Weights of a small transformer language model: width 64, capped logits.
Each number is 128 + 24 x the weight over its row's rms, rounded and kept within 0 to 255. Layers, rows and columns count from 0. Numbers have three digits each. The size before them is the row's rms in percent of the matrix's.

# up: layer 7 MLP up, 192x64, rms 0.261, rows 121-134, columns 0-63
# down: layer 7 MLP down (transposed), 192x64, rms 0.0539, rows 121-133, columns 0-63
# gate: layer 7 MLP gate, 192x64, rms 0.24, rows 122-134, columns 0-63
up121 095:111106114158128136124142143123091120117119145135119116089120095131138194151128120143096161109148145139114139162157105076112126063175106136118124140112136130166124136159110132125088074124118118
down121 093:151116152144097110093092140084136132122116149131141118177068154121143128120101100129130123131122121121110128135108159168134123160123151067100109120143137133105191129128153115181107144100129134
gate122 086:146156143131135165149112144164162101134094113180120126075142128111144182104169144102140150148148084140160137109097133118115179093139123137117148115105140140108125092124099133107140112155113141
up122 081:110137137131085131121152100110121156158141143137115126176127114137105145190094058155091117099137135150108126142169166125155132144100135153133116093139120099154135156129133099124090130142121103
down122 099:214139126133130131139127113137168103135122133144126151105145145093141120112172164110117168141063115095133126126121137100148116147125135131085119107121138114108168095105135169124134149148107152
gate123 097:110160169133141107122105119096150156129147157127159158108132158133134131151113115172139142169112146094098159052104158141121156143132121130126126158156128165109128155162130153142116105129150165
up123 090:091110126130126151140174119123115135098124111105150099144145124164114156102123107090113119119120153144157125116134153101142111169164179144105113126089178134121157119167062117150130103119135105
down123 100:121137160131136127134141098087139120137155105144148138094158145108157115159108148145109130121150170081074128073064095132119193127121115119122130167135138131130103136122151142142136107136118130
gate124 094:121129139146122073132146111103162131089131091138078111151118126138134116136119095117129114134164120134118144124111078078149095140104105111126087132183165133169164116114133119117167136149146105
up124 116:157079126146147165134126120107079127111088129134163114159168127144164158126114145146149144139141092135159146106149144156087117140119151125129195125141105122129114130131172121168113141162105145
down124 114:119135149109155139116083127085145139099090165113146111174136179157131147116099138160112104166140109124155143117130134121123132106110145086103149142127092118138103111121152133146071130122095173
gate125 088:151107150142166085169133169141115140121046135139135110119105125102132101139136157159147120158132123148130138123111137099114150172130126107163161131171094134135095128126101124127149096133134169
up125 083:110117102115140097127152156173149144127118125165120118106147134120168114116177156148134094137161119130146139151098093082099132115159157092123133145120097136141134102099138172075133117132134176
down125 085:140134122136101096092093135094105126125128113101145136156107066143109148132088138167186109139155147132102142133162139140132127131111103170175120121116159124127101149152162107165144144144127095
gate126 102:145129148158151127150096130151120091118107129172110119132152152113104128099160087148097123173147141174163092124103155133106139124111100123131083130145167134138088157142133160085134158128153120
up126 088:128147139113148108152118153131137086151084098148088132099120144134161126136125146126159087125166160104092137087106116168107101120103131119118133137117152161126148129179163125130152104075122159
down126 087:080124131141106155080108120152085186096132126084116115105119125117143138090119120141141145138130097138093117123148135123141179133131155119169156142097068146102124118106106105106118116109133111
gate127 092:132117129111116139134163087097108167150134129174112125100158127127093106123136139164161109114133093123190125092112116136112125117164089157100125114154153155124131144096068147112150132135102121
up127 123:128121160115135103168129128127068104146172140099108141110128121160102108112122133109102078112129116175116115106099112115128072129119140116154107142085123159110104148116096167171135129118148148
down127 109:125126121166119107135171102107150129125161115141154126108154128143138121157163171140130107158106117166170098103127120144103109095138110129094116090156129172119178170154122137151173111119148131
gate128 107:179148124115093174108122107104121129125120120128139144087123127118115115078133149135129179179143111138113099121178108118114122136112150099120111112105130171133122142134168116063136141157104114
up128 118:100119146115140085084120138151144157114094129154171168113130110138084108131182140146113163086116159108117139098140126118149125110165122157121106180163109151109166129108122158133139123121131114
down128 114:162131201137140135125127149111082148123137111118137119111105109132089127113145086113110150163119105141118119106110119105134147100150128136135099151129095163124072120097166094093084148107133114
gate129 105:112092105149137151123130123106150126158096095061129133121125162095123167136092139102146162128136119140142112142142087142098099134163119137133134098123137114127094160132148077175170127135149104
up129 101:168125141145090171110130143083160150125148117123123158126155124131162120146146151111129130108108132138146123117145143188096143138122146143167110186143096127151107127135137098132095152109109193
down129 105:136096164166149136129093158128111151147136155181106184114147131144126136125172139144135084128124132106131137096154139130145099084117134119097151176113156143129108132106134180129125088152137136
gate130 101:154140109112161140124136126149109158117058153154079091131188136143141144105089143133122097134146147116134087082081109108136097119138146135106143145110154128114136128129134121140110101167147126
up130 090:103121131139095101083156171153142114130124085147119112119143145110143080091143122154136140141130098166116153164124114113128101138111137088179155097114131101129145078181137117105149122122142131
down130 095:181163111108139141126132099141077175142109129167091103132132112154126113142073183100106093145099136102122103122116111133144132158124159148127109135112133134125106134127143111173157092143119109
gate131 106:150097100091148132146087130175123120106080162107165127166126171181100132136119161179157134157125150135151123127121116128112174130143120121172103171118119129122125121111152133134127147145123128
up131 100:070138136140137126123148145108118152133130160151106070150151084163128145137133131127127132095117117142152172132146170093126131124123112157142193104093110122132182144149117126143126087121147120
down131 094:151146108082111124148151139139176112130152153117149170124110151138166146115108111164132122122107129141118131087119112150164145124139121097091120097173169126121113146141089124127127181132145187
gate132 106:153128122146114166128145120156108078155131117114186106115151147151150095152112119117125150125134086137134152106166098127115114140104114136167185110146159107097158107163079108119119122112147123
up132 102:139119172143156148070123132137148162155141110099158114114129146112134126127153122161086127111138150134170144103124092135133122079106117131116131094151168140116141153099164108134116134185171145
down132 112:122166116125127104121131149079136096122103176131109133148127143088157106111117147107119085171078159141143151136145140134128106078155152112108141180113122124142152121125139162139133074131146147
gate133 110:103126168137167146097088176148121128129141123132112136119130140098155154124096159158172132173145114116141119133139102119064175094094132123163107118139144122098122144115111148132124098114132169
up133 102:092118149135119187136066167151100138134123134113124124110137114123145156125143126163168101169130175098156119136118123105102164131110123117135141179126168124134127142101116134133140121136155185
down133 109:145143085146137118134182118119119120147136160142131144139113123166104111135115130104129149144128121172115145139134141176180106148156101113081127102153076144120131079154142130085130134166128093
gate134 095:119106098116149131076154123189130128135112137110133092152197102145130143125105141095131115146147095137134145131162142091128155115154119144114182115104101109153119095116119124168139132114106098
up134 094:131135111136147128105163101157169100141162109104116124115151072110137171137062152141140157120138075134061130129120132138150122107112094136130119111127098096154119099099113111122123125132140113